{"hidden_size": 128, "head_dim": 32, "norm_place": "peri", "tie_word_embeddings": true, "extras": ["capped logits"], "init_std_o": 0.00686, "init_std_down": 0.00343, "beta2": 0.99, "lr_head": 0.0266}
Each number is 50 + 10 x the weight over its row's rms, rounded and kept within 0 to 99. Layers, rows and columns count from 0. The size before them is the row's rms in percent of the matrix's.

# layer 5 MLP up, 512x128, rms 0.268, rows 468-486, columns 0-127
099:46 44 50 49 43 52 57 56 38 59 40 42 51 39 23 53 69 48 52 65 58 47 44 45 49 41 48 68 32 21 50 56 56 48 34 39 37 39 59 55 45 39 37 33 41 51 57 53 57 55 52 50 39 45 53 53 46 55 57 60 59 29 52 64 52 45 57 53 68 67 46 38 54 42 40 42 44 44 55 63 53 46 64 57 37 47 45 39 46 48 52 52 73 56 81 46 58 51 44 43 53 38 37 51 54 58 30 52 48 59 67 50 39 60 37 34 57 64 40 49 48 44 54 54 48 44 31 54
102:53 42 38 37 63 38 38 50 48 50 70 55 43 32 60 57 47 38 53 39 49 55 53 48 53 50 49 49 47 38 50 39 55 54 59 51 40 51 49 39 31 74 59 53 30 42 59 37 36 60 35 64 42 63 40 45 56 52 32 67 55 45 63 31 47 72 53 52 45 48 47 55 62 56 80 41 48 30 42 45 30 43 46 40 49 43 45 56 57 52 36 47 51 58 47 49 54 43 46 55 55 46 47 68 60 50 59 51 54 73 32 44 32 57 63 59 36 45 54 54 55 57 41 56 60 51 44 47
094:39 48 69 56 49 64 68 52 63 68 49 42 42 45 68 61 52 53 71 41 65 69 39 49 37 47 55 46 52 54 46 48 54 56 46 59 42 29 55 40 66 46 49 28 49 42 45 45 40 55 49 53 60 52 52 62 75 51 52 58 53 39 64 66 41 49 44 41 50 59 54 48 56 61 49 55 37 67 61 32 43 35 51 51 42 54 44 56 39 51 48 63 48 36 57 55 60 21 47 49 41 51 46 39 57 40 33 61 57 33 65 57 51 54 45 47 44 61 53 42 29 42 59 53 44 48 39 57
099:60 52 52 57 57 42 62 49 52 41 54 33 42 48 59 54 60 61 44 39 25 67 37 79 42 43 45 56 68 41 40 52 60 56 52 65 66 53 43 42 61 48 45 50 26 34 65 48 57 62 40 54 55 33 48 43 45 48 51 50 57 50 42 40 66 45 51 55 44 30 47 45 53 33 47 47 51 57 42 58 47 48 64 47 43 48 24 66 27 43 64 43 46 43 53 51 45 41 54 53 53 47 65 48 61 42 56 41 40 57 44 39 80 57 50 54 52 56 45 42 51 58 50 53 58 37 37 40
096:36 46 48 61 51 50 42 50 53 48 37 55 37 60 48 60 42 60 55 47 44 52 59 35 42 61 60 48 55 52 46 33 56 59 53 56 40 44 46 38 40 34 47 63 40 59 68 61 56 36 54 61 49 49 54 41 56 36 47 48 63 65 49 57 59 51 48 45 53 60 74 47 55 60 34 40 39 56 41 69 35 66 23 32 39 43 64 53 51 37 45 61 66 47 59 56 57 58 57 51 53 42 36 52 43 45 49 52 56 49 40 71 70 42 54 39 58 63 48 52 27 51 32 53 52 51 29 40
094:49 80 50 61 58 56 33 39 52 63 59 47 41 51 33 48 49 38 28 44 54 57 44 49 37 62 53 52 67 61 54 47 48 60 57 34 42 51 40 31 57 45 43 27 44 51 68 49 50 46 55 36 58 47 49 56 41 51 45 45 50 49 40 45 72 48 57 67 51 51 27 62 45 50 55 68 47 55 53 60 48 51 53 39 52 45 52 79 50 35 56 37 47 64 48 54 58 49 49 61 34 42 55 50 57 52 39 49 54 58 36 49 53 46 67 61 37 41 40 63 39 48 54 64 49 59 29 49
101:41 33 57 47 51 59 36 41 50 53 69 38 56 44 59 35 37 47 41 50 54 44 52 46 52 49 66 46 47 52 43 57 58 47 29 55 56 57 71 50 52 44 65 54 52 48 42 50 57 68 50 46 47 64 62 62 49 73 41 48 57 42 38 47 47 33 48 45 58 54 38 64 62 36 53 55 58 44 54 20 53 57 62 65 54 35 50 54 60 46 53 24 44 35 46 38 52 47 46 65 38 54 52 52 45 51 55 39 42 64 63 60 55 50 76 45 74 64 46 49 32 58 41 46 52 53 56 46
107:60 62 43 49 39 58 54 38 51 61 57 54 61 61 59 56 43 48 60 49 46 52 62 33 50 51 69 53 58 43 39 46 45 65 52 65 64 37 27 51 61 52 68 61 56 45 72 43 52 50 64 42 55 54 62 64 42 60 40 62 45 64 50 42 49 38 49 40 43 29 65 52 43 72 37 47 47 26 48 43 44 66 44 40 59 46 50 35 49 55 57 50 65 60 49 54 61 28 65 62 63 52 43 57 39 48 54 59 62 53 39 41 54 53 57 59 41 58 63 44 58 44 33 49 53 43 55 64
101:47 58 46 49 41 60 34 56 39 52 63 48 39 34 49 44 43 67 62 59 38 64 46 37 49 51 24 66 67 51 48 54 47 44 47 54 64 45 37 69 44 48 60 56 39 56 47 42 61 45 47 40 64 48 45 50 42 60 67 49 54 47 48 86 57 52 55 62 58 54 50 58 34 58 39 40 39 57 69 45 55 66 52 56 42 62 63 52 42 67 61 55 53 55 61 67 50 40 57 66 53 58 53 67 55 42 48 34 63 58 41 65 44 54 47 52 42 47 48 58 45 45 44 56 32 32 39 50
096:45 56 66 84 48 38 45 36 59 50 41 37 50 59 48 56 52 48 52 51 63 41 54 54 52 42 35 40 56 41 50 70 40 35 53 39 50 44 56 55 59 46 58 47 51 53 62 52 55 60 60 58 47 37 61 53 68 57 44 58 39 55 50 35 50 60 38 57 52 46 51 47 49 36 45 51 65 53 51 55 51 38 51 46 53 39 47 51 53 42 66 73 55 37 48 55 68 46 43 32 34 38 69 58 39 45 44 33 42 33 57 57 61 39 54 67 48 43 50 57 44 66 56 42 51 33 79 62
101:62 60 55 64 37 64 60 51 35 55 38 41 51 48 60 54 51 70 61 67 49 44 38 46 61 56 38 42 35 56 26 56 55 68 52 50 38 46 66 45 44 46 43 41 59 32 48 28 61 55 32 52 44 64 50 58 53 39 42 42 54 55 58 26 38 49 77 55 56 46 54 44 60 57 49 45 57 46 35 44 62 63 44 52 41 50 35 35 48 38 49 52 59 45 55 45 63 61 52 43 53 37 44 44 52 64 45 56 46 39 59 62 37 42 52 57 37 53 39 40 38 43 45 42 48 28 55 40
104:52 59 39 26 52 48 43 53 47 42 33 55 51 36 63 54 66 43 54 51 56 68 79 66 49 61 54 63 59 46 50 50 57 51 68 55 42 58 47 59 67 65 50 43 54 46 60 42 70 55 42 45 61 52 48 51 43 54 46 56 38 47 57 36 48 46 46 54 57 47 42 67 36 66 56 49 50 35 40 55 53 47 52 74 43 54 53 50 41 45 54 60 46 48 51 43 62 51 53 47 55 51 34 51 62 61 64 51 61 59 71 49 79 68 46 60 48 49 53 40 47 29 52 65 29 48 40 58
095:40 43 46 55 56 47 53 54 54 58 50 64 46 44 44 50 61 29 32 57 39 44 48 36 56 59 39 54 63 57 70 47 51 60 59 54 38 46 48 65 47 44 68 54 50 46 59 46 57 44 57 49 42 54 65 42 39 71 43 49 77 54 39 57 47 46 64 48 59 37 51 63 58 55 70 44 41 45 55 23 41 55 57 69 45 57 53 72 50 66 60 41 33 46 61 56 50 64 47 52 56 44 43 62 47 51 47 45 64 26 46 44 73 47 36 43 58 50 59 56 55 36 46 43 38 44 46 49
091:34 60 33 38 40 33 61 44 37 60 54 58 50 49 35 48 46 59 52 47 45 51 61 57 60 24 50 32 59 42 38 50 52 51 28 51 57 40 56 54 59 50 63 44 53 59 40 48 50 64 55 43 46 44 40 40 71 34 78 57 55 54 65 62 50 45 57 41 49 68 49 53 45 58 50 60 49 57 54 59 47 66 75 48 57 55 43 66 45 54 35 57 37 44 48 45 46 65 55 59 54 61 45 51 43 62 41 42 57 61 19 45 52 34 40 60 49 46 53 46 53 60 43 55 66 50 47 53
087:55 52 57 56 42 66 52 59 48 57 29 36 32 47 58 65 52 40 56 56 54 36 45 49 54 60 51 43 45 27 36 62 40 61 41 54 54 49 56 54 57 50 41 57 59 66 55 38 50 56 38 53 33 33 49 63 56 32 44 54 54 45 70 51 47 54 68 48 48 47 36 54 61 46 43 34 65 79 39 57 36 52 53 58 55 45 74 43 53 67 52 62 42 53 55 40 51 49 51 53 48 45 35 64 46 35 60 34 61 56 50 45 62 65 29 32 50 56 54 51 47 53 47 43 60 55 45 57
088:64 52 40 54 46 58 40 63 42 47 39 60 65 36 42 36 45 67 37 36 43 47 45 41 60 48 32 68 54 53 69 52 54 51 49 44 30 60 63 57 40 56 48 55 53 40 51 49 48 51 51 47 46 58 65 50 45 46 43 57 61 61 36 37 61 43 65 52 49 34 44 61 51 68 51 43 59 34 44 57 44 61 34 58 65 33 51 43 53 52 44 62 57 77 54 50 54 63 34 39 60 55 37 42 45 77 59 47 44 39 46 67 61 45 48 52 37 33 57 54 38 54 52 61 56 45 41 60
102:66 47 50 42 22 47 48 56 41 51 48 50 54 60 33 46 50 58 43 64 62 45 43 51 39 58 45 66 72 37 58 46 49 39 54 55 47 57 50 51 43 65 40 60 42 44 65 59 55 56 58 43 57 51 45 60 50 44 30 51 42 42 45 38 66 61 62 55 50 41 54 48 46 76 68 47 53 34 46 43 60 52 37 50 48 72 26 33 56 40 45 53 53 44 61 39 54 45 54 54 51 58 75 49 52 50 42 46 64 65 49 28 39 49 48 45 34 47 63 45 54 50 41 63 67 37 58 50
099:55 45 60 52 53 45 62 77 54 49 46 59 49 32 45 50 35 68 33 66 40 46 47 57 69 52 44 54 49 55 73 45 29 49 45 58 45 50 57 57 50 48 53 39 54 68 60 39 66 48 56 46 38 51 57 46 53 44 51 58 50 62 61 59 58 55 43 52 31 65 69 49 39 51 45 48 30 32 58 70 65 47 47 55 29 51 51 44 55 64 57 62 44 54 63 49 58 67 56 37 72 43 49 65 65 35 58 48 64 47 40 51 47 56 43 34 40 46 40 44 42 52 46 52 48 48 55 51
096:48 43 63 32 52 49 53 49 72 57 64 60 51 43 52 66 62 53 59 53 42 53 60 37 47 49 50 47 41 50 52 31 52 75 45 54 59 54 51 39 33 23 52 60 30 67 57 51 61 60 22 51 63 66 51 21 48 59 62 56 52 54 39 61 60 32 46 48 62 47 46 55 58 63 61 47 50 41 66 56 36 43 62 54 55 50 60 60 48 52 41 47 60 40 45 52 50 43 57 51 60 42 60 57 61 43 45 59 50 39 53 40 56 37 56 42 46 62 55 56 49 49 58 40 44 70 40 54
# layer 5 MLP down (transposed), 512x128, rms 0.211, rows 468-485, columns 0-127
092:40 59 52 42 60 47 35 50 39 50 58 49 51 45 74 60 38 52 32 56 38 46 55 62 57 77 56 37 57 70 59 42 45 66 65 72 60 53 50 46 54 49 53 65 60 53 45 53 44 55 59 51 53 48 49 49 59 54 53 29 42 67 48 39 47 54 44 33 46 33 56 67 51 60 67 62 57 54 48 41 51 57 36 55 50 55 54 53 47 43 51 56 18 49 35 46 39 56 52 63 39 54 53 48 55 28 64 44 40 49 33 54 67 39 59 55 37 41 55 48 58 56 55 41 52 53 60 62
108:53 51 51 54 43 49 47 44 45 60 38 51 62 52 52 54 55 60 42 49 50 65 51 60 30 58 54 35 69 58 38 51 47 45 46 46 55 74 63 66 54 45 46 38 64 26 45 49 63 46 61 59 54 44 59 51 50 45 51 35 62 53 47 54 65 52 40 54 41 39 59 38 45 35 34 42 44 43 37 39 54 46 35 50 45 53 59 47 30 54 63 62 47 52 52 64 43 67 56 40 39 47 64 46 53 35 32 39 43 40 54 53 62 47 33 39 56 67 44 33 32 50 68 55 45 73 47 39
098:46 62 54 64 34 54 48 48 47 59 55 59 62 61 30 36 66 74 49 49 47 45 49 45 58 60 60 41 48 53 47 48 47 63 48 63 55 47 64 60 39 56 42 48 58 52 40 44 57 44 46 61 21 61 70 48 21 61 35 39 61 45 48 59 57 54 62 57 53 64 57 52 50 55 47 49 47 51 45 45 56 51 47 35 61 54 47 61 58 37 39 33 66 69 49 36 46 55 38 63 48 41 59 46 38 69 70 56 53 37 41 59 58 62 47 61 41 34 49 41 50 64 44 36 58 58 47 51
097:32 50 65 46 47 66 45 58 45 41 32 60 34 47 43 44 35 36 49 56 55 42 61 36 50 67 51 52 43 57 48 50 43 52 49 39 36 55 47 58 63 59 35 42 50 64 35 51 66 54 55 48 65 60 53 52 55 47 44 37 43 42 71 63 41 47 55 42 61 79 53 70 39 52 58 57 57 28 47 48 64 61 58 53 50 60 74 38 69 42 42 62 49 57 36 39 59 57 67 38 47 39 47 49 40 45 46 51 62 44 51 66 40 53 46 50 41 54 55 62 58 46 36 63 45 59 49 56
095:58 56 57 40 57 45 64 52 40 53 53 55 59 45 57 44 52 43 35 68 58 42 41 44 60 45 47 38 40 47 48 66 43 48 42 54 55 56 42 45 65 64 51 36 62 44 36 31 45 75 55 33 58 49 45 56 44 56 48 57 41 46 52 50 47 33 52 61 50 36 27 56 47 42 78 43 65 50 63 44 64 31 70 71 57 55 38 46 53 58 59 54 50 46 37 42 45 55 49 50 57 55 50 36 60 53 46 54 53 69 63 43 38 56 46 66 35 42 55 43 62 49 64 39 43 44 66 64
099:56 14 37 22 50 47 70 61 48 46 62 53 59 47 55 50 51 55 65 55 41 51 61 46 58 27 45 54 55 52 51 56 49 72 32 55 55 53 62 51 37 49 48 65 51 59 40 45 52 44 35 54 57 55 45 55 43 48 51 50 51 51 39 49 66 47 41 38 49 43 44 37 56 45 54 56 49 42 50 43 39 50 53 63 57 57 52 25 49 65 31 68 56 38 45 55 52 52 47 46 60 67 50 42 35 63 59 64 40 41 66 42 57 67 33 46 52 58 51 42 59 45 39 38 47 52 68 44
098:42 63 44 47 52 47 59 59 41 47 32 68 55 48 47 63 59 39 59 44 42 51 52 53 34 41 40 56 48 63 42 55 43 48 56 54 46 40 34 49 46 49 48 47 53 53 58 55 66 28 51 52 51 36 47 23 51 39 58 64 37 50 73 56 56 75 50 64 50 51 67 41 42 43 46 51 36 60 51 66 47 48 47 51 50 64 47 39 46 31 58 56 58 53 44 46 53 45 38 46 56 31 47 39 51 46 24 67 51 43 42 44 47 38 29 58 26 31 36 47 56 55 63 50 52 53 43 61
098:61 46 69 57 55 43 59 46 53 45 49 52 61 61 27 56 54 55 65 62 30 50 35 64 49 58 48 44 39 59 44 58 57 55 54 49 35 38 63 47 43 66 47 43 47 67 49 62 56 54 48 60 42 49 46 46 61 46 39 42 53 51 63 49 50 55 39 58 48 72 30 47 56 39 76 52 47 61 38 66 40 50 62 55 31 46 33 64 56 50 32 52 47 32 63 50 54 62 47 45 51 53 65 51 66 43 59 36 52 55 42 46 58 51 32 64 53 35 40 41 50 57 49 32 43 54 53 32
107:40 46 46 51 42 46 37 51 51 32 42 51 60 32 62 54 54 58 52 56 33 38 59 49 45 41 44 38 35 61 54 70 61 53 59 59 52 41 43 59 65 76 52 49 33 55 53 70 51 57 60 77 46 64 47 37 49 50 39 55 40 63 61 49 42 57 42 48 35 40 61 59 28 46 63 58 57 49 44 70 50 68 51 47 54 41 56 51 58 61 37 50 56 39 35 48 55 57 50 50 37 55 36 40 54 41 44 45 34 53 41 48 58 40 70 52 49 59 55 53 31 51 61 45 55 49 33 57
082:46 40 53 24 55 49 53 54 39 53 57 70 48 50 74 39 51 54 37 51 42 57 43 47 57 60 61 41 35 45 49 43 72 41 71 69 39 49 38 56 49 54 42 47 53 63 51 25 51 37 46 53 62 59 42 39 51 65 59 40 60 42 44 56 34 42 67 52 49 53 49 55 40 56 34 50 42 65 43 45 44 57 54 57 41 68 51 51 51 71 39 34 49 69 49 38 35 53 64 47 58 52 45 39 33 44 66 60 53 58 35 54 44 60 49 36 48 48 66 52 54 38 44 51 43 55 48 41
111:52 29 45 45 49 46 33 55 62 47 45 42 47 56 56 36 53 49 46 55 49 56 58 55 57 41 49 64 39 56 56 56 58 52 56 50 56 69 44 54 70 64 60 61 56 57 54 73 43 62 55 51 36 45 38 45 45 52 59 55 33 51 49 62 53 75 37 43 45 54 41 72 49 53 49 42 58 48 59 48 47 27 40 44 48 74 65 55 55 70 44 54 45 38 63 63 40 30 53 37 44 44 44 58 58 68 48 38 46 47 54 35 70 43 48 45 50 60 51 78 48 56 48 43 55 65 47 62
103:49 46 52 63 73 52 57 43 64 39 26 55 43 50 39 55 36 50 50 56 61 38 40 39 50 37 45 45 56 48 55 54 38 50 30 45 41 42 51 32 47 40 61 73 49 68 56 43 63 37 45 58 55 41 50 35 25 48 45 52 63 41 54 76 47 46 47 45 41 55 51 40 42 40 51 42 46 52 66 58 69 49 59 49 48 58 37 45 52 52 44 52 58 56 58 51 48 41 36 58 51 39 48 58 53 46 43 41 54 37 35 63 25 64 57 46 55 48 47 49 56 66 39 30 62 66 57 38
093:53 58 53 39 50 55 37 44 44 41 40 33 51 58 39 52 44 72 50 35 55 53 59 58 40 49 66 43 41 52 36 59 49 38 37 35 55 52 59 38 50 62 38 52 42 56 47 53 47 55 47 58 63 63 46 61 54 31 59 56 34 51 66 53 57 48 28 53 41 63 52 40 55 46 28 44 58 55 44 62 57 36 38 28 55 35 56 30 61 30 45 64 63 62 42 42 62 42 59 46 53 58 52 40 58 54 53 46 39 79 51 62 34 46 63 49 41 43 46 45 43 69 49 54 50 56 56 51
099:68 49 63 71 60 67 57 55 56 45 45 56 42 58 57 51 63 45 55 44 60 49 45 50 41 68 44 52 32 55 59 54 41 51 66 43 55 66 42 52 44 59 43 56 50 49 56 54 45 35 39 58 42 62 70 56 33 67 22 43 48 44 37 40 51 56 51 66 46 32 43 43 58 51 65 46 42 50 34 46 47 31 45 46 38 42 51 32 51 47 63 35 66 61 45 44 65 36 36 37 51 38 58 50 44 28 51 60 46 37 69 56 54 54 60 48 55 47 49 51 49 43 69 48 48 52 59 51
096:42 56 54 43 53 49 48 51 73 47 65 40 51 62 49 34 45 51 39 49 38 55 52 35 36 37 61 57 53 70 56 45 59 37 46 44 46 53 41 31 49 55 59 57 40 38 54 66 50 48 51 48 83 66 50 38 51 57 48 54 48 50 49 43 57 51 42 49 49 59 69 32 60 50 51 60 24 35 70 45 69 46 43 50 63 52 33 50 57 41 50 37 53 48 52 62 50 37 47 37 51 56 51 45 61 61 36 67 43 53 63 50 37 42 70 56 53 59 55 51 56 50 59 71 39 59 56 55
081:51 49 60 56 65 42 50 48 32 45 41 43 54 61 73 61 41 29 53 54 52 38 55 58 41 63 68 34 58 50 48 41 47 44 34 50 51 47 52 60 81 61 45 42 52 63 52 43 61 51 43 50 58 49 52 56 52 65 54 61 29 38 53 71 62 44 55 46 62 56 49 46 46 38 54 51 50 57 47 38 44 39 69 56 31 63 61 52 72 55 53 55 48 44 51 49 44 46 57 62 34 40 54 46 66 36 47 55 50 69 57 45 40 58 54 46 55 78 63 45 58 41 50 50 37 48 66 43
096:40 50 52 60 69 55 58 40 47 40 44 51 54 52 65 38 61 43 55 38 28 62 60 51 56 43 48 44 26 67 46 57 51 64 47 47 59 48 50 43 58 36 57 42 62 46 43 39 62 41 49 53 38 56 42 29 52 68 66 36 58 53 53 52 49 39 37 47 50 61 45 43 46 36 33 50 60 58 53 60 58 56 69 57 54 27 72 55 56 68 64 52 54 42 51 63 49 60 52 55 48 52 38 66 57 41 60 54 36 50 57 71 51 58 42 55 71 42 41 56 34 46 65 50 40 53 36 52
101:41 53 46 57 50 64 52 25 53 50 27 36 48 64 47 49 63 47 71 40 52 51 51 55 44 45 60 48 40 51 26 48 65 48 49 35 44 59 55 45 48 60 35 55 45 43 50 68 48 65 47 58 68 65 42 43 53 41 42 44 40 53 55 51 43 53 47 32 70 48 31 47 65 57 45 35 69 39 46 22 37 52 54 53 59 55 46 60 50 30 51 36 44 55 31 42 41 31 53 45 35 49 46 55 37 60 48 61 41 58 41 46 48 43 59 62 53 43 58 59 51 43 45 52 47 58 41 55
# layer 5 MLP gate, 512x128, rms 0.261, rows 469-486, columns 0-127
102:54 48 41 36 45 52 48 36 46 38 42 53 73 41 55 54 50 48 57 50 40 51 41 65 47 35 52 49 43 52 52 49 56 54 67 60 43 59 39 51 50 18 59 57 56 62 39 47 40 50 54 67 45 47 68 54 39 45 43 48 52 63 54 53 42 54 55 55 41 49 62 50 56 74 47 54 45 36 35 35 33 64 42 44 31 46 61 49 28 46 44 38 51 69 52 53 47 56 66 38 64 30 54 49 69 36 42 41 67 63 42 49 66 38 60 59 57 50 41 48 63 53 43 50 40 63 45 42
095:46 42 71 54 54 56 57 50 61 51 42 34 41 39 64 74 59 36 68 48 57 46 55 54 32 38 61 54 50 46 48 53 53 36 31 46 31 42 38 48 63 54 52 42 38 45 58 34 41 64 52 50 59 60 35 42 79 46 65 70 47 39 60 54 47 47 37 55 32 38 40 45 54 54 43 55 43 71 63 50 49 49 47 57 55 53 50 32 33 57 52 60 54 27 57 52 49 38 46 35 50 50 47 44 57 38 36 45 48 49 66 42 49 54 61 43 55 63 57 44 51 44 50 54 51 48 39 64
104:55 43 66 64 47 64 56 59 38 41 32 56 40 57 45 42 34 56 43 57 38 45 39 44 39 61 54 60 56 43 36 43 42 54 41 41 57 50 42 44 65 81 52 47 42 54 43 45 57 65 77 53 61 45 34 45 59 54 43 38 50 42 62 58 38 43 48 65 41 42 62 46 35 45 55 53 49 42 55 26 65 61 60 47 32 44 46 45 48 59 58 53 66 42 35 36 58 55 66 37 39 40 53 40 48 40 52 52 49 39 47 53 58 40 56 55 35 51 58 59 46 42 45 67 45 36 42 60
104:49 37 38 41 40 47 45 52 50 41 42 46 57 63 48 65 50 52 66 34 40 53 38 64 54 49 57 53 63 55 77 73 67 67 68 44 43 38 59 56 59 53 36 42 39 53 63 55 54 34 51 63 47 60 63 41 44 45 63 49 61 46 57 56 44 40 38 63 39 44 42 51 58 65 31 46 40 49 54 55 46 53 38 55 62 56 60 47 65 65 47 48 56 35 53 68 64 56 61 41 68 50 27 51 44 63 52 39 35 42 56 35 43 65 51 42 53 54 58 44 54 42 54 46 41 57 37 46
095:46 59 45 44 59 56 42 48 60 56 49 51 58 69 44 65 53 64 60 39 39 38 72 61 58 57 55 52 62 45 24 56 37 61 56 69 40 56 49 30 48 54 47 33 59 31 39 46 53 38 47 52 62 35 55 64 45 63 59 51 57 28 48 55 72 35 58 40 61 54 45 35 58 46 41 50 61 36 52 46 52 64 43 50 49 49 60 48 32 56 30 68 57 48 38 48 56 47 67 44 55 53 52 59 60 57 46 53 56 63 61 47 67 54 46 44 52 49 49 53 57 70 48 54 64 50 48 40
106:45 56 49 54 42 42 59 48 52 29 44 49 49 62 49 36 41 48 55 33 66 61 57 29 37 50 60 56 40 54 58 53 67 44 49 46 48 39 40 48 35 44 63 57 60 48 41 44 61 54 61 47 44 60 38 57 52 46 42 44 48 50 47 65 63 58 49 37 39 51 55 41 36 47 41 39 30 62 48 54 46 74 45 30 46 52 37 39 45 55 48 56 60 36 62 56 43 44 48 43 58 52 57 35 34 55 35 55 70 51 51 53 44 32 30 67 43 55 39 20 55 48 46 56 73 53 52 57
108:52 52 63 63 56 47 59 38 67 58 62 55 66 68 35 46 61 44 58 64 46 40 50 58 49 56 41 37 60 58 49 55 41 37 62 55 46 47 49 46 52 64 47 39 62 51 42 55 49 39 57 45 62 49 49 50 60 45 43 44 54 43 75 51 40 46 48 69 49 63 45 43 45 54 54 40 50 73 47 52 36 54 64 64 40 47 38 64 60 61 39 46 58 34 48 67 56 55 48 44 45 44 52 74 62 38 59 36 54 63 44 41 57 30 49 54 53 37 43 67 63 67 54 28 35 56 62 47
102:50 28 45 46 65 30 59 35 47 42 65 55 62 60 58 57 50 50 43 49 56 49 53 62 63 48 50 56 53 55 47 57 73 43 40 49 49 46 72 43 53 39 37 50 37 60 51 50 53 48 45 69 49 39 54 29 44 38 27 56 31 53 53 40 48 53 43 61 65 39 56 44 44 54 51 53 56 55 46 45 36 43 56 67 68 50 48 73 51 38 33 37 40 54 52 49 67 39 54 47 49 37 47 44 42 54 52 54 42 60 43 36 62 70 59 40 41 62 56 43 50 45 52 29 45 37 35 39
097:60 61 42 75 43 43 40 50 42 61 41 47 46 44 22 60 53 39 57 46 53 41 51 52 37 35 55 67 51 42 52 52 27 48 32 35 62 59 53 43 44 49 52 47 44 45 49 63 57 58 52 37 45 31 48 44 57 36 55 54 42 53 50 45 74 63 45 49 47 49 53 45 77 42 65 54 62 41 68 44 61 41 51 47 52 37 49 54 52 33 63 62 53 50 47 62 48 45 31 54 47 40 54 47 72 58 42 36 62 41 45 59 60 48 52 69 52 48 42 61 48 68 64 58 55 51 48 57
101:54 51 52 63 54 44 54 55 56 54 44 51 55 62 43 47 62 51 66 62 46 59 64 60 54 48 53 29 51 60 38 47 57 45 47 49 43 45 53 31 41 44 52 48 47 52 49 30 39 54 53 60 55 64 56 58 37 39 43 44 61 55 55 50 44 32 61 59 56 43 65 46 59 64 54 66 47 36 46 38 41 34 61 49 34 38 39 58 39 62 44 53 58 52 53 38 57 65 57 72 64 53 46 43 28 44 65 63 68 52 30 73 65 41 54 39 64 37 62 37 48 66 53 63 49 38 57 53
096:55 41 44 66 53 56 51 44 43 42 44 44 46 41 48 46 37 59 41 45 68 43 27 34 40 33 43 42 48 48 47 44 34 40 18 48 40 50 57 37 48 37 57 58 59 59 38 59 47 44 61 49 51 37 40 34 44 45 43 43 63 47 39 67 64 48 36 43 37 42 63 38 45 38 43 48 48 68 62 63 55 53 55 49 55 47 34 44 55 41 64 44 62 56 52 56 39 43 34 55 53 47 57 57 47 44 42 48 41 32 38 51 23 57 53 54 54 53 43 62 55 72 53 35 65 45 49 38
090:59 61 55 43 59 44 38 42 56 48 38 43 78 60 53 58 34 46 55 55 47 53 49 37 43 45 70 53 31 48 39 58 47 34 71 61 48 65 50 33 58 65 46 42 52 42 56 52 48 42 43 48 62 56 41 64 38 59 51 33 63 38 53 61 43 42 53 41 50 39 64 49 38 34 50 32 59 52 42 41 46 53 41 46 51 43 44 49 39 51 56 59 69 32 56 43 61 51 66 48 58 60 48 72 55 60 44 42 40 65 59 37 58 42 54 56 50 36 43 48 22 58 48 56 47 34 43 47
100:53 57 58 49 60 52 63 62 50 44 56 66 52 79 46 41 49 62 44 37 53 49 69 39 53 65 50 41 48 42 52 44 28 48 41 51 55 61 64 35 50 77 34 62 45 44 44 68 44 42 53 56 48 57 40 49 54 56 25 52 43 37 42 42 48 52 41 57 48 41 55 32 44 67 59 47 41 65 46 36 37 52 61 50 29 39 38 57 54 67 47 29 55 51 42 45 54 58 53 36 35 30 58 33 48 41 59 44 53 55 39 56 49 53 41 48 51 62 50 46 54 50 39 57 60 50 64 49
094:44 49 43 50 63 43 54 26 45 53 52 58 44 38 34 67 43 62 65 36 53 57 45 69 34 69 42 43 51 44 51 46 51 58 37 42 34 39 73 67 55 43 39 54 52 48 65 50 66 32 48 36 42 49 48 62 41 50 44 60 50 44 44 54 50 49 50 46 51 55 43 54 32 48 40 43 60 49 32 74 41 53 56 45 39 47 63 60 36 30 40 50 61 68 41 48 45 47 58 49 59 48 58 51 58 33 59 49 54 45 50 52 62 24 52 36 59 56 60 61 44 47 55 36 52 34 47 54
092:56 53 47 47 43 68 47 57 56 41 46 55 56 42 31 33 54 62 44 52 42 62 49 44 56 40 32 55 53 51 48 74 51 52 72 55 69 56 47 46 32 62 55 60 53 33 55 51 53 60 49 57 52 37 47 38 44 40 53 40 66 56 33 41 29 44 46 49 42 45 59 52 55 52 41 63 48 47 65 57 60 64 54 49 79 45 39 52 28 52 46 38 45 41 48 48 50 52 48 32 62 49 45 70 50 46 58 53 37 39 51 35 56 49 38 50 29 28 49 58 29 65 50 51 48 53 44 54
092:38 56 58 49 67 34 50 63 64 44 38 57 34 37 49 68 47 61 43 32 37 50 54 43 51 58 69 44 45 65 28 51 54 36 39 60 43 52 42 56 71 55 51 53 40 60 54 48 48 59 46 50 62 59 44 50 53 50 82 51 50 55 44 66 42 47 41 41 44 52 38 52 68 61 53 57 33 61 43 70 40 47 35 53 58 38 59 44 19 45 40 56 48 56 47 43 39 48 50 50 59 37 52 48 46 61 26 48 44 39 52 49 48 60 44 51 40 56 41 43 48 34 55 47 46 59 55 60
108:57 55 44 38 41 68 51 57 54 55 33 64 52 26 48 70 59 64 50 58 47 63 60 70 47 48 52 31 26 38 42 40 45 34 44 43 46 47 39 46 57 68 55 55 44 47 33 38 53 50 41 59 47 55 53 51 43 53 40 50 46 46 63 54 45 54 59 46 51 60 56 59 49 55 38 40 34 60 57 48 28 56 51 51 58 40 63 44 45 67 33 50 45 48 64 41 64 47 61 51 43 48 63 59 36 47 62 59 43 48 66 58 59 36 33 46 59 68 41 47 44 67 58 38 48 68 43 56
101:46 61 33 58 41 55 44 36 39 47 49 40 39 45 50 35 37 54 45 50 65 59 39 71 48 53 55 43 54 59 51 59 50 24 43 57 45 42 47 53 45 57 48 41 72 42 54 42 41 53 55 46 45 50 58 54 61 49 40 54 39 53 38 46 55 64 58 63 49 39 53 46 49 23 51 42 43 73 65 45 43 59 56 41 43 48 34 53 48 49 56 43 69 49 49 65 46 54 44 42 28 71 47 37 45 44 60 52 42 44 62 53 54 71 57 35 46 58 36 61 67 71 39 46 42 37 63 60